Weights of a small transformer language model.
Training: a variant of Muon for these matrices, 117M tokens, 10144 steps.
Each number is 500 + 25 x the weight over its row's rms, rounded and kept within 0 to 999. Layers, rows and columns count from 0. Numbers have three digits each. The size before them is the row's rms in percent of the matrix's.

# layer 9 MLP down (transposed), 256x64, rms 0.232, rows 29-135, columns 0-63
137:495483519505518495526493473514506520516478512454525519503477486507472469501495496533441516503531529460521516503478521452504498531488540496479497474520461486506518572512499495441485517462532515
122:509464457474457525504506483481514510511492477493458487544468503464482512533451521525523513471491554502526500537508475541544506509532523491532530488483502471506510511526502490503470485466463510
088:526473501489469514502479489514444480481510504471498511541490501493486499509527534542491480480495542468522530512510479550526468485483532472523549468467537494524538485455480504523481500492529472
137:463505507482471478545522542506505509514488478490490488490482492539503496504507495501506517507437506521474499512472492506439519498522523491500545491479534528483471457494458497514512524512482584
141:545517505485494515484498492448492520542514542436480470498468491519497511475481479522540512496458542509508504474500473496491534494499507505542440497507568476486496510476506502524501516484512509
124:515446491523525520503479430489471466475471537511486509479498505525465505509506470510474494508526500496535521515548481493525526532515482516481515471464490491505497480504521565508536535472480506
044:527496527497497472474528505520486491467502463476456531484522460508463442536451508502498487557513534503498549542516510533510493484498478516465516504507490522510502533479504513467491472512534491
144:498495503482488538461480514433499464499529521477480524476482530499478522527488526520517497478555502554529472523517462470507494508468525483513521515517457488449474535488511518479506514502515502
110:511473528490517471478543500445492516520518516518499493485490512504520513505530471475528470489526522468494543537477488544514499474538490503543481480496496456483535489511531492453471532464461496
127:498465517523435493514520492494510511481521497486524528489488496471497498506515506515511561492471442520464483501487477492530493448503506482497473470542501500486528507495521542539544513467519545
113:469491464499510539519485455497524470494480501508459492502482463541548498500547499475522501509503506502529511510559492465526508527531454458466506476500507496540485476503501455500522468520510504
011:535516543497465514452490546512504530510483472527527511484501495484484518487463543485470493522479513462511489505478499495503477512498488497427515491548487484487494498513471438489513519552506518
032:493502477512507515466499443477532469475511510509477482468490501512520514495516495499498549499544494536467539529560496498495535476509459510477521466474496542480498531517469542484478502487531469
143:484534450464459511516533534497515507497520518490524450469473478504506498463443486534528493493445545488520524541462478511499515518497526481487493524481517481499494539484515491496505498527530504
112:485512489518507497497494537498512567523524477504499532509521458457502476492556510487514460471504505493462472470506522478533475482512515468507478475518498532487498496474533500572502496521459498
104:511487501505535521473513525523498534479452487490522524482520429485522531516451493508514496517516524483479542508503488439493491523527457505463499477488498555475491490529499522491470530482510508
115:498517536463503558470506516488535497518537491468492487521490478467479470499453537479533510491546503476481491488503512493488532508483495502477520449483524558522464480481529496516527502514492460
029:476477542475519506547518512502458484515509496495525468466466484487500490494507493470508510522535525538541458472453502496494483467516535517511480557498535514501513482507518493485508450500462541
130:471481488472480503468499452495549499529457544486529511463489459515519500492516500543511497485543458495502515487502466531540502483505490476487500443541502511511537501506513489518500473492501552
040:474525513508518457548533482498526483495536524500479485516518476495495521464491515552485490477502515499507499472492551543487519545524454516504475534447479522516470522482477484494491486462524478
100:499495516495549493555474559470492499457531483494513497471499503468499493524501490490496515497494529487510501541457490521491447515475494520541520563492533469478535473473478473476498507511489498
142:503465490507482532471527514546471518462487427481515463475489557490516509524533491488518492492531506504541459513503498507481508517518455476456518500497493493501489537487548485476507496527518505
073:513533485522475500536517507459503473468497501517570481471492510557494508504476446509467495484476507529498511531496483514526527565492475494515463528490523474499503473490518508499450504491504478
105:456488504503532455495455470497509514551487511547476515491514542490472524516496499489504465495489457449487489484487523517479463499514541502506522513530486492503470491540503525483500539485504559
017:499505483502524513518523437516501477494462544460470503547492479482519490460534497536511487478499491490480508504560509495520529504514492512500489498438496516483493529495493542508514488432524513
017:474482502508527474533501525488522487496541483527495478487495500507491487498515487523516507492550516504548478481433491554489502481530483495540501488533482542516505459501559521491482459506485459
097:539486553470487486499482522490475491536529445504476496518493447510506513490485524470504513540480531493482511460511528527479494487502481521464527491556450512529528531502508495452503491490507501
165:505521497518487525473524469490521473492458517491509541474508540497502458558470537513508506465469529505512535469468471541496436490501513496508508530504515500511460517478477468501475508527497525
106:505463509484511491492480489507454479468499551495458493436469520499477510514492531512529516504516504501510485481520508507524527485471548508498520548543492482520551468514506507536455455494496506
148:542517518547528454569536540524479478481486491493517509495558476503506507484485526473505455488503494499484506449543501499532534507498467483447488473473497495505490487492522484511497489493502503
130:475446535480470519552537499486491500465498449506499513515506493506496497486546493524510460470474461499524449501488493526488517537494512524555487502513482514530489489477497474469527512528486540
148:491524486524506514568552525501498467460499489465480523495518501493502468480476497473463509498517514491521497547470486522476501461484512470495551491500567537489503518493471468516483518490519482
031:521489499525477510532521479520497464502440486447531530548483491504513521487477469522492488485488485430539485473478489540518519509496534490533493521510520493531523493461528517511519490466512494
109:537532509501491485549503518521492530550474487489511466502511512489514499507509480498464489489464472471468467472499522492492483550483443496515472499532478456544485487491509532499552507508521540
153:514505488454523493532506478500453510539514537522490425495502495506532527492474512466508475469488512524526491524485484503498519455516507529485501511530468506525520492443524493457478480522520531
023:521483546495522506520528456504510443505469535444500493580498490478485523501482472536520481481474510454506487462480517525489516473506505482479503523519493512483529516480534510507512493481526505
115:519472482484521470510507499493450521524484502460519438519512547548445504480501514486512502473474478511513489505514490486509535507518462504502483493546536528505505476490540485471522464508548489
115:520499463544458533505472491503507465498524469523477482527518524529519560536517482467486522511487493515465464490514503482456462527472533454508494512483533479493510507494513492518496493527545471
128:489535484511496516482503495486518487548508493490496456460494506474525465503479486461533529492526474518466487478508545515490455473532442525550490529530486480484492533536527502497475502533509518
014:481470513483505469575522499521450507516486503471522476459482470501509463484524492508510485498521476523508467469508530485488497485525553530549500549499525500515507490484497500458513471506472530
094:468470466485532428479484515499535502488514491503491496495494478504517515503506545516526483522462456460486513504551531502507501495511511469477543442549522499495514540492512518477492510488493533
037:468507506540511502512516486452506495448536554477489503503486476505469477521490512530539496460479544535490556543492513514443517476502472465489506504489492513474470508494494503509466521488494518
108:483492488445527484490515528496459499525459513478490480442532541552531503508505511514502509497504481505476485543504539473495475508500506517514475497527520457503457510571490488469498495480506488
115:500517487480476504505485469473450493511455521528531491477520532511534487494513490506516464511490477508480532546486478531514530489479504469549456505490510509516564516442494529474486505501475523
125:520515503527506509505509469516520491518458502500491466563464478440511494449515488475505506491472496513478492545475526474530519508530500522508529531456473493525477498486500453492519526489544526
043:511526482504454488499520576529483487524503442530524517491504498510491511523457508472464483528506532480549480483469538502488464509524515497456528501536520482509489490484479482468474509509496488
066:481472494474531488534505491500472508515484511486522459521528482501517474514513500497473495530522505521468515538540519492530491502473484520465460467535483489496502545509454519475486423523506545
043:513532454498463510461500510549513472483485510530503496526520511523507503491517502503467442506499503434534504530511484516500530532493480479488472466491516528523543520458485508519487527467537477
111:442507498471558475485514478507509491492518478477499516549489483476473460545495487519519490515478511475492481533519474537486497473492509505469524520513514497491522508472509537520484530498452570
109:507490517516503486494513542479515514503511532534485477484512526504522468479507509456513478468531494501459503518499499523451452476485508470506476479509513518491463477493510535466577551519534486
088:502485510503459444507521520513512532531490491499506509542483505500495495527467488451520516479459508501504549502580464508525500528522523490521475476486505457516479458541482486519500503485494481
084:505498477513518472480483479470525491500519513483513494462478501491489520487435510504510515526477521465516518522532533574488499466544506463501543499459520486525532516451495502510478496497524466
117:483485523513478518519450558470508498534536477507530475482524478500496513496515489482525521526520510512510480524473517473450498448460476479524467469515505533480478467515544550490511508492499504
082:518483528454481472521501532484496509517457454477516521549524492491484505492422496521501522553471524455501520514518502494468490524514520472488522463529515506505465517492473490474512500508528499
101:508512514472538488517487467494466548459482478470457537514502543522504504504506492487541510490532501497467528475554462504460489510481463505499484491534462529555498486489522484517487508487480508
093:524454506519543485488494525456534537471500512532521512455552487480529515471464516522482548465531478497471540501476496495510512511461483522477521492504468533493495529482479502478511484500478479
142:457495437561503523553521519485504478495509456494489491503462484522504510490500487493484526513494447552489473521502492509470530478482514515460504490458503550521506501506501538515498507488528481
011:479500516472508478519493520496474482520540493506523459474499517535488508536521487444492517545526512520526460492437527474468461472490526503522483541536527494494508483493535502483499473520467520
115:538538480525477486503501516535517501480490442496485491543501489484501476480521533482456466470505479478508521523495519492546506485499491468468507454497510481527514514545537540534479505515468457
102:513510496479473525524499463485524484524483546526509523476467519507443489456521470531503509529501492483497490521484503468552490528491455494547508466530532497533481473473516506492547494469489501
015:475504483489504461521494564524491505495567490521463514449513500500490477497492521516506471529542519510493461510524498477475483497516497514515533512525516500524483473488447530469462520505453479
079:503531446491502475536480470522479482502501541495453482489504488498496475550535530466492497517537515527503520458501489512512476539486512503478441483544480500531522531514483522492481463488517475
042:466485496516525477551487466502485476479543515476466468491515496508492490505538475538550477489532516542516496500478477544478535479503479479532523500510513545523501480481496545470476483502475467
024:534514491541512522466471522527522510534472463517517518486483494532485532510477495464451529542493499471526522486479501480535495533508480496445474445539483504514510510503538504504503491478523466
037:528511502503492521522502503522498463531445494455512487528524521526527524497512491486455502522455481453501486484497516496496500514472499486520433510502498472493521528454540535526526491475538538
109:458507485510496502522504491487557513480499510553524548527530496495505493449495518479482505487501522476489473452508469489496475556531513523463493498489542472503512504479506481489511497487438539
094:493532480502490466523507490508497473506531553487480557525487482567534499501536533547483526475496469494452513459474513511479470500502526480483468485499492485484487507470498514550470496497497509
104:461510554487473501539512503503498488516517504480477523455517482541509537521497530514494509501497506483524455470503568492431480514508483518524518515453478489508465493510477477515490479489529525
015:502467518468505518526525490505462475503465523489528484564491480461506495469512500537511469492513507459554440451480507531519506501508524499494494546503513510508528489489507470495534483493486539
061:491543491515485501495504553488494534460465449523539522516519492501501505487455491498504512473516520521478524521473540527458504530511447514468481486515462507533512502480474451504491500479526526
107:478500485478523549525485530500500542516493478495475491479484473517501519482455510511477471522470525470511489556489504506493498495520517450548528530451507505467521482479488480564514508469516500
115:505504440503515490497519443515466515449493547496464498493508538483475498486495493518490497513489516482497508509469488533501518485529554454505497491516556492518500528459503529474547497490501540
067:519483530490478508529517485503478479502496516461552477498492488470522497435504514504518489499495459483505445495526505495507539469484535512560508569500503491485514503481509475492554522488490495
090:515473508457470471529482518525503490514544477512531497509541568505500501493507549476498489526466485498520526497521466489445496489493512494512497513541526481504500503459463450464496507494474526
027:500517515526523508544529490464495494473533514486486488470484443474497502448496510556526516469507503544460546495520545521486538533527464504493487526478462502505488498516467500477484492498498498
158:520534482497485471526476507466483521489520508524510489453497467493480487495515487526500490457511500525491572521507514508508530511476463476505497489543496521507542512460504512534431464496534474
087:505481546509532464488518511486462494507517520475457524515504501468483465537476506509548517483495508499494495492513506520514481492511516525515550463475506524511480474499443536542498517480465437
009:484539489520453517461494543507512515503471440534537533494486503505491491538499526447474503535482521498519476508490508496483424518499507501469500506522509494501493499536494446508496521499503537
068:505544495491508498508534526495500475477509471494490502560508512476515493445483497504487516490474492452508508504514501481514484495497567509530506531453502488557457515487446482505544509487534514
092:499500495483520498505480517537489511524435514503533507503535513481521521461545559541453458503505462458496477489525496499497496507494470498463477507491507493475489538498461509488531501515520547
094:522507474465551451508471476526523497543516531478464496486501451511476506517547485523504464533520490524485490491508514532530486540476497514489462477507508501439486524505514500465489515487475525
126:509520518490549480481518452445534504481487515475519460510548502509476502465536503485466493498534495518479495550531478488491518509493471553532505495474457494468522520479486498494516478503535521
124:471500505531513471517528488525500504517533532488514520511503532502478513495526567473515492483522492484483490484499502533431487440492507453488528476460502508499548457503504502495495530481460509
110:513517476455481463517490531483484517461524487495499479526499502461496529472491526489528482504511570493488496466560498533485510538473493529500499557474514514519490506504480499469485529477453510
024:488515537493492488473512523504514525488497491523510501552528542502465479559481513472453468536462536479489456518491513486487455509474500508458512508513508491466493512484490444497510531512516529
124:522501512537552523492463462470487465492469539505527499527518485518515488513482495496471509486514492517500538507473489482461489501527541511471487472505484490542498503508471584471497488464527517
148:515536467484480462468540490476532485471471471520478481509457496469503531500549507537475506512465515500523499492472487514488510479490541511517499469517492486532535539507473528457498493549517533
110:526497501563532511449459477504504513470519488527459498506544490515490499521471447520533482521477457495462514500493511523528501482513479489487507479528471510498511548496499502505445469513525521
094:520477472475505530527542479496480480505539508470560544507499513487533487466539496471511480515495469539474517527476465467523505540505514460488501506495491505514500534497470460453479501514485525
011:501495581498531448506537512486521521489496483461513483483509499461514483530452497493502541510467497514477531486485497512490479455529536497508531476513499494477456508490487455495489503537515467
018:542502515465486516506500515526476500517463501489524472549517500471493522451475514534482461507490509413529453470497511518517532522493514508475492526511497489506528509482476465490539507512513523
127:480487492505508487459511493500523488489491439512491475528532521522486509541487524484458498490473477526480548514511479565478457537471534514537503486533509545482488488463505484482522516485507478
133:499565483499497492481500526552530531476510481511481492546523505453477480531530518501488512493484544470440515500500514488530494474510502478514481480525496509490514532508522513476462467480447482
013:477472467508502494537500458493490454477555552486483457485497485510503493488541489550545486479519487543508508497500503500485540468501513472554528523501517505493507479498500549489474480505481479
093:504540482488539509481486470472507514458524498469460509455492500546468488534526526468503513496504489528485488481507514503495458488488506516516495552554498474517490484502562497512467487541464498
128:548453486495494487507497523539449531486521506539503478511502496514521514513521504447504560518483446498496454527483485496482511498446497509466500500521530505468503486532507538461510497508518495
091:489505521513507529506527514509454483492452508503487531526466495473491521515483488475503520538491513483523429464464467522521494528512536494510487527501525464532510516478561492508486473455481506
025:448483514504528478513498543482493484514565515523482496498516549507495492532482496477502521509520550510521451520462486518451472480490489502543472494527522531504487464494520526493478490486481462
018:509517527479465515511512518527481513492456501476518489529505489462488486465472530539492459510469507445517435499526494508501513514497550516482507544501513470486497508501459454478526528505497533
026:524493520471512492508513522538466520508442517455477511577525480463509495461464526548495474511478512444498487493538508493519499537495500523476472505489502487490490516489478493491515520467505521
083:535460516484494483528524510552517461465497510513479464514518485531532476468501504530494495516553504466507527505509533444530483508486499509475535513493514488504449462518465476455503490495508512
122:503502518489497550503504485520520493486552520501480503494515527492433515483461480514495496512508520527462549473515524464456481439520489496514470471504532529480512485470478549486492510498521482
020:514502495529499500533506483496528490463532469473482483457493464469521504471490489532525519485524492528503521477530483544534551502542515490531548474492484528524495483505459505491484470512499439
035:497499478498514496474509484511516475514525526477467500491528524541517485516502528510455528516513481525444546534555485464461493492490475502494456456502493482479500517497491561498449518506505504
123:499470505499532524492497525463538470521515533494546478513465503502465493490504475451487505490509475519507430529512508498497530497491514477465476517500524458527512498516540517502519539522477442
148:480510532480508560492495497477548478516535439538517499546481512442453466513493517462541497462482506525503489490507516493482504507487505476480481461495505502500541498497506528513512514513514467
085:505514448531476487505529531475545516524492489533537526487487495545503491522475482499479522501506471514533519518463456470502489478523500471489500455553515470492460519479498484482451502532518495
# layer 9 MLP up, 256x64, rms 0.164, rows 30-136, columns 0-63
133:498499503543549495535522491509562527486544526486533492492463532472504504496536484509472475482487501479499490505484485496513527524486458462484496484467476522474457514461485488540511493554501481
098:464485496521477525439519571518535495473525484503491500480501509496500497527509433503503505511510507531461511490516537478524482510478475478505524467491498467491463504490563479534507514522509510
128:517502452499506516484504463525500475439525492500496527492488493537527473478515514503538488506540511509495539501568507520483506458495484491509525478503497484512486489507499492539438531471442497
120:484494517462514466552507482490469520495530511481459522509514483495479454500519552505516493473488528512489524495437475499529514508516550499519553529486470497453502480471487519484512534501496481
137:538508529519503485545513479502511486459477532525521475513500519515475502473462461483524491480517473501511468469477495515529541471522504466540508486555480477519465509491479547535521507484471475
043:451503504515503537524499500506485514519507508494518462494497558498502514469461473528524538440492485543480482451440512502486506498541530474486499519502528531493502473513478483522523537489483504
145:515527474480474481486510515557437574525472457503498523520482503492509445490506500520505486510497494466514547493505526490502490518494477504536487462492521486507489521537487526514485450510500487
113:531500488522511519507464491532498487525480455503522517485502472505525483488504489489477449512462494519529496541458505483512474505516467511538490516486480470576486545492516498524497445532472511
133:519547468518525509508522474484488514521456480475501478468485513505494487499492500506510486492494499483533519516473527510433531541463471448550497525458515547489487520508481526525495474525527489
119:539481548487462475507500524568505495435512452491518521507524492455503487507484528528485500509483518521490503521457494468516490498492511518512508526531498507432537497471494496522483503490474493
012:477498454509513501536527501510493462499505499474473528523499531490478478528470456504540532505535507533551516511500475512493517463503505492557512525472526538542494495522523538523485472466477506
032:475498532490508512482537527525483511512469482537569503482511502476500468483494514543496477498465524446501466466449497475513510521501507507521502539527482483484501488461526468498537501540485528
138:513470515497478523485523489465523489467504519505561479545531482528499503519483482480518519516513487496500506441494464515498508482548547462436513495511480516471501517459491486503545489518514484
125:503505483510480528530528464504507445512517483513493471499471512540494507534457459484506499514538537501536510457451511534461501504473510502515514536477493495527509496532512505429500508506470504
112:507487504470476505511492464482509485490507515492534468525519559498501491496529463519490520527445469456550487463483492552510520478513534459522510571501478489490492503490509471517500493498516494
122:502511498479512500504488526548485470534479460517506525511509504482487498462499484432523491539488495497521505487486520553434521475503525532504485511434487473533520517503515476496535517478504514
030:541505500487504457480446478505506507506530518527471524505535498527478498528497525527490508505478486476492558524557481481494535529511507497481516463488491481505482481504464521521472522466527437
138:511521502506472537499508526523479551504509502498528478518513499463474473526500488459518500529535498508452496495484474484509523558461519507485472493488511472468559501516437495471527486510523479
045:517481511512483524441495512513515528477505472484520474500470502525516477510553490489478500500499528492515466492482485466479499469459534458490548478563517525481502492503508502517528479570512508
106:528500557478490472475487483501465518555482532487443527473535520494533488484512515519520515479518490505510486474511487505510537484524521442483494512488492486485443508509496545514546468492507492
141:509499488493509548497474497490486539502465481459458543492468442519490512488475479502533491494530480491496515490521525531450512482530527510512534524515472485506448532515515495476548507490488540
081:495473520445506487467468493531468536498461496496468521525547521495499457533518526490526476552488518469491519505492478497532473495498515531487513465496461508522531490511456503457523513515507530
124:533528479524523510475482547457491505476522516504503471529547501463518456474510510471529508514500508542518492493508530524512507485428472468487483530501534527498528498477505460490475489463487496
018:496504513486499504500487533495510524466522468552558461498512496511533520510519511479491514488493526498481437463473490482487475518457513476507494499566499495486511496484494441489499497563510503
019:552481525490496512483466483535489511511494521486484545499503489501487486515506501508447476539446496476492545516544504451523504522533530513458492478477496454472514519496444493513505512500529507
104:484489468502509529537514476509502507489503511549546490477483555486538455471500464524505485479509480486524493507469465480533486467532521465545533502444504512516493492521488478548491514500485494
149:482519537509500490505527572481502472489494447496520511527486479503517515472481491499505473548481482530510480518505462472488477503508510438542498532499473543506523515470474529522526460494484500
109:500495481541482417525522536512506460510492490473536495531533442496517509494497506533487507496516487511538515503521509505473523526513490487517481534478474478469471510537516492446504487489463485
148:542490521514466526499483516540507483485517461549467474529521502549519517501498480493470517497511492486482527493486493448506504501504483479495465492532505496458531509535483549482518503512438455
121:484517480484557495482478489562513557472545533507481479532509518513495514513497507519496467490505490506504532481486491490504514439497452495471451515490512501446511517486508483487515516478543483
116:487512500493461478485495473494506469508496514529486467496531480540519456511561496524556521519483526551496518528487540501484516480453493459528489515481468478500504525470533471489497512497498460
028:459507517486516493483470518474516523487560521508473472475537498512509480496514532489520523508519506561445501500520530472491459499473498502479502489498492502453497501524452474505475521557482531
120:452490521513524545491519472472529524456538484518468521494474500489518504506487551533493519488544501514516491500499475485526455491478529483443509538510496511532478479489489476496445510532484501
158:518549491491472519479482501521518511495472486525532492520505489498526512507504541472501475499471546476492521533508518510480525522500448487436466475502455464506524499540475445499501512540506508
021:468512478519500482497469524482488530486539470536523484469534502518526486487503514460488508522517460505483483522538540507517450511463548496556513480512525475474493505525456476516487510529471493
108:480534485469514489496466546538541487519505479520507543466500524508513488519516544443499485544486494529522499512531528491474527504456483501491506462461499498520521508505448509472483466504473482
115:483515530468520504496501497528519507465461453494531496496458461486492486473486535524523495510507498442544474525500491539534547505514468516484536520546477524479492535486483472504472511484480494
119:521445508499514468500490474501452482456519512489492472489521514520528483506493526466503484523556480491510513534463500535482550510516547451496500489457536518502482514491492499504490540475535484
014:547506489490499500450439480494545504473527523535471492529500500533498516541531524508465513513483505507513522521501477484495510523508460500447495452514498476492485482502505484525482514470539450
097:552515514524466532508514492501486497498479521484475470542499512497468493477502479499531506508545512525564509455527481509501515530529466532498455504493484514462490503527471500502488491483468433
034:492484502483532494493509474572484469507468438467529485517521532489491495487508492484450499534532461475503497454498508486533487546501507519522521458464508515528506496499527515522532495496478482
106:523510455497488518482486507507564526497502486524494474540525519529521450509479494487480489478500525520478472509502478501449470518480524546507527474454492538492538517493493500509465552492488468
114:492511503528513456515486522510516505495535484516495497509514487488504497484459478530550515490479515478529483475473559467493491506507474545487545453492486503510441485519471496464545519483543520
125:500478490493487522510495512523499512493437501458549478462498457537550491532473493529509519511526499494517501470466524533517526473484558496480489491550533481502518482496487473492523475484467502
044:490477489524553499527491484483492463503507567472477502516486519476484470513500464532508543498466465524512519533499488500524516480491492494523497528424487511497494457521511538540485485488478490
075:485519509495472519504519539504519531476527460500490477515485492522499545509486495482557504475514487523513467462473485452469481509491501514477520529512520538509509453528528441499529507529492452
044:473504550509508487530519519476493522503516509469515521488490470491498501480465488482521554486493544528462503442509482509518469501471497500545507516492478506500470494536476517462506485552450541
106:521490497498444551486504500494498496525509515514522477509487536471521486493493510529475510466543488514538454452459503510543534500537510484490488501501524504486468467551526488483514473484467459
125:527483520501467493482471438498523491497484501472489487505511504513488524551496496534478507565481509495510483453469557483520515507542523492474529507498519482496535509476490497528466441483508517
108:499499484507519543490447489507495482486520510490491481468507532449536521479496536521497465511513455536478478489480535537451499496456512530490529518506480519496524517456514503494486514547494546
091:506441498517518541459510541556519531464461498497523474489494539466513492487492490497496493477530482540477485501464508477465501501544491505468529472530505515469498467512507495511543511501482533
124:520520510479507497513471495486537525498535493481475506507461524471456473507518454495470455496520512496504531410524505477528506555491517528514538537488475482522495498510492493522524501491490499
085:501481475518529511503499515517513472490533474494476495483455534468518496520525507470482467481538482546513489526496537513501492492448437504513522542504474516492556456505498537511478487513468501
104:510494491521450493485531549544503509483485537519458475502518508517515470492477550524453451512477485507466512472485513453500520487511484461519543502509541499504485482484533514481510501536506476
106:508495498529471536522537496495508459482501498498483500520469518526498493504536457429522519486511489584521438514494518495533458498508487490481504488486476479528485490523503517513526485520477500
142:489512481558516498475477527524513470457486472498491539503513465505491486539484523520514510506515469463477493540510522484468506519473534432509488483482508479504506515555516454490497548516504503
011:535495498501486470501460473489504498504490533496465528496513476502484479491488538540494497488490485458504562544542468509514537518536499504461516463457479488491487512505455521508462516479516451
138:467504522491505504501488522481497527494514483500509472472524518486475488526480515494552551504532552542485518466461484513428475505478493481522536504516440523487528519488492512493483457515501503
104:437522547474481488471517499498476539499480530476498525493488489512510489495512491505494536452467495474492503496481546486499550486459479494503521499494470559513505495506465518540519562505492495
014:542479530514466529475504458495534501515460528477511502489454487502481492537525462498465530482446492518517516495473514507518526497525472506471491511475472502480461503499529504519546485469536542
077:453490539460483466486515541474569524489517486512521476485504508514538502484502486481549497504462492512497488492474505485504524507477471534493537545468518522504471500478535463508479527528490472
041:540487526506507474486508493545526527519495501513505528510494507536492501514491491506423479507475516475476515473530533465543473556527504515478463458487493439479478503521479494516518505482510494
026:481511508485490490516531484503481510489528513466473539505498508463532471490465499548551508511469533502512505497512465506510500438474517529528538551480518519490501495484461472488474506532452526
039:459524537488522484503511500477529530463514496520502493478509469482511492463475525502577509469544533524489483498528497476507506504486492522475531499496485516477480510545468466470459507555486499
117:489489522477515506485487499497514466456515538454482550530547497481537483465491552500532487496499501513500540511474495495500536492460472543512500472477511499442483493464526545502499507505517497
103:487497516475511527505481494497509551509480455553528473470487512472499480449510518438506487506504523481534478471527511494499521538527489519496516543519473522488507505535449486479537494477471507
104:528507500506503516516530496549482481468494445437497484504528513508547508530496487502490455510521444501463516485470493487500473484489503575492516518537495518492506521467485536486500502493496526
014:498495493518499469476463531493516529488579460532497483486523490520500525556494487468504530505504498527455529524525491482469468507456530484516498464521521483483484487511469513509468512523506464
061:452466518471532524503513469513481503499518533482468460526505556510521493514481512523470526541475511481532511484475471466516497483511538518486501498448504540475489488510497543481545490505463502
118:517474480503501510524479504536479541499504499522491504523508500514520480504521486529507491517491438524504490490462457463493478540432555534491488517530494477518534513511492505443472506528495473
121:513527518483468552531474499485528511494504508499479446484519479573505497495552493545528501500488474505489461534481514486490490524480467514519501530481446492479518485534506477523474492487500468
072:470488502505532490490480502504511502440522472510483524498511500524502518564516511459507505495532535563466522481495487486530482503506472519470469449505504506518505484502527520496465482477555461
100:510516516534427515473513470521501488509463500467463492475469487500491549485511551505492503475477490492452508467491553518503529527503501494493514560481497532487491500517548499475512477511507499
027:492482503485509513424494497522493523487476468502520470533500554494481479535546483473500501499489530489524448476495484461493492513450520482502528478491513529500517493490555515532551493505505488
125:462514458504481488503484540508535495458525498497452512488508479530540467511483498513497508493486512560471547516503471510491524502522469442480518548497502513470495524480546505527480492476479510
091:491519488506445533493486488508518530479532454489511501501508485513500515508540450461497515483506461542535461500503478504468537505477457480506483531528485530483525488458523518537483523495501544
009:498473503459535466539503491505482480507524555470485475523538513497512495496457474544534511493527471477501557494488457490491554460496498495511487511455496519509526492496499526484486491494492453
067:534433512523463511463481503511544531492481504499536489478478441521501470539502522482513486486519506541475518482484536508508484501495508508466507460565486531481496506480527491480494486491528508
097:502522490512467497532529510497512500493515479497483498545534491559462496532487470455551532511527498568513513518509483482481466521471521498497493478507503501480507452507492451507492498508453474
107:520487466494484489507509547489512504461527494503536484523535527493546475495509512496516522458512505520480505470497478483463477527441476501539506527504472498499556470490458456496516491542526513
125:510517471502489544499452521478526506507478481502521513530507500537491456505537511487425467498527458504470463515510485526476514508515503505494521517496471496516509513478448472538483530506523544
129:506507463508492484499495529503460531494498460511492491530528516549501503540467482530486472520480536486488526483517493449472469495517544506490482504531455487519513490432490509513487541528537487
107:500480531528481515467517463529484514531498502494497512479510506557502456538508449513472491520510490514465495483459522501509498467516493502501506458487498490506468531450549511484532468540545514
024:504487476508506509532504491501493486509507481455499485465478477489537517465473492505536524470566419503519526511502492515492517464504534472534522484494496538515489508534507547502478476469480484
123:453493485504465502535484502517467520474490473533496521496462503462502495475522495496549473558501531477481516497509522551537471495496479521535492533460500499452535508492492489488512484550504486
144:504470470498501525532469498514511518511541513494497462491557466520545482518473494504517529497499467488547542520512536511538523506470461465513476497477490503471478496485530465511495490465462466
116:494518513495473532503489476534528508477479450482512546513471468498472486519487518507522513509474501524499545469476491476530506480560476497467544492469518522508519506469501438473507517491518540
123:484534462527459487529480513500497489527465471474479485509469478464538502494497479503486503504442505536497455497531517546491544527484508497540512521494505495537516501541509517522498484436502510
011:520489436519510520491483476522484484508500511507459505513473515515488475508508520485471447520523416541536504527520543525475510503513480518492490519503519496535519478513538506515496515449487499
017:471486469528497492493487520479517491467552461504494502485486499515506501537493472458538539473542511566491498521510487495497466468458511480536506483523531534503462492524488530516464480510472510
122:469492509497531529532505563505496495493471492497452469530502525512486506488509500453461477517493468488521496487516567535507498510504480531470480519444521502499478548483493506506529506494492451
141:537482527479495519496536544534489506502488502485523508507530443497508499429517492529492442488501468494525520504488514478545525494507494514448489542498478505490492506499471453481488504523536478
012:532503514501503485485492512522507524503472479536498517510512507519470499503523503471441486503482521481467493506517526488535473588506467530476454455474473449481496511500501485514521522468516477
094:516447460515470483520549527518568491515456499491523503521501533503499477511495526500482472501500467516510503495483461506526523509536517486525492459490475467486519505508516539465493526492475447
150:540479463506509525501483512546538491518466490513468558514513515480507506516517549498489478461486516488507502472468473586457485490506463491482509506523474515506505504478480480479491524523495482
098:509502488490478450491504461489527525535524501495546473493567481505512448492515495496506493492494475497473546518554523492464487495493488483508553502500461508473485507509436501510507529499524505
026:530501536484476480494492465518511502514481515472508528448502457505498500493511518509466474521470446469487536488545530476536534493542525515447517504460473478475487530509469495508510511502526516
018:478476472490522484507469511485510491475548475518492482503501515528517515557519473457519536467557484558505528496491493494491485470468472463513485483526514542520487487514527534520476470477511484
028:470494492525478510498499506465523504482548453527512464472477526512509529529530483453518532461527496550485463495472501501477493470462513467506520525524512538520493476509503483519494483558497490
094:481502494537452513526533500436487524486513499461491512489436471503483497458545474478517512486515517524501488479483495521523534471497514477521483521484492515489494483509530530514514482573498519
124:505515497504485504494484531488493560498498467502514539544513491492488518538528454482462532459526489478502493494530513482496512514491500466531492457472498504462477519474536549524470539500488452
020:509459510511509511465510518525481527505485511526497510519469506517468463544525481479461462496470505539497475497501556464477494531505456521485461483512510475482491468488545512522539516478496547
036:475530530503477527504500503516495505480456465528518497465478512443504474464488528498550479498493527463522458472507503490533498512514503511481518558517473523526506477510503463476560487511506523
128:523494531526514497487527502524515496489504494539516519506471531453552511504500427462520483465550495495465544472494496542483474500496527535478497477493484511521472521485466496525482501465488499
152:504559488469493513500489523536487543497463497510478530512505489490541523482482521539533479481507494486513465497462475519490469499519516482479502533498453491513512533508527409508488496520498488
098:482516549459537498512475506488509535521524533502487472494517518483505526508499471484526502532449498492469503481508536548498467513490478511510512548450481535463493479492476522468534477456483492
105:484501543466550509498516534527474475484467493533471526509528528528488521528532506490514481497522474505471468489512514490447515506512505452466485516498505515466526509492488457557499503446486505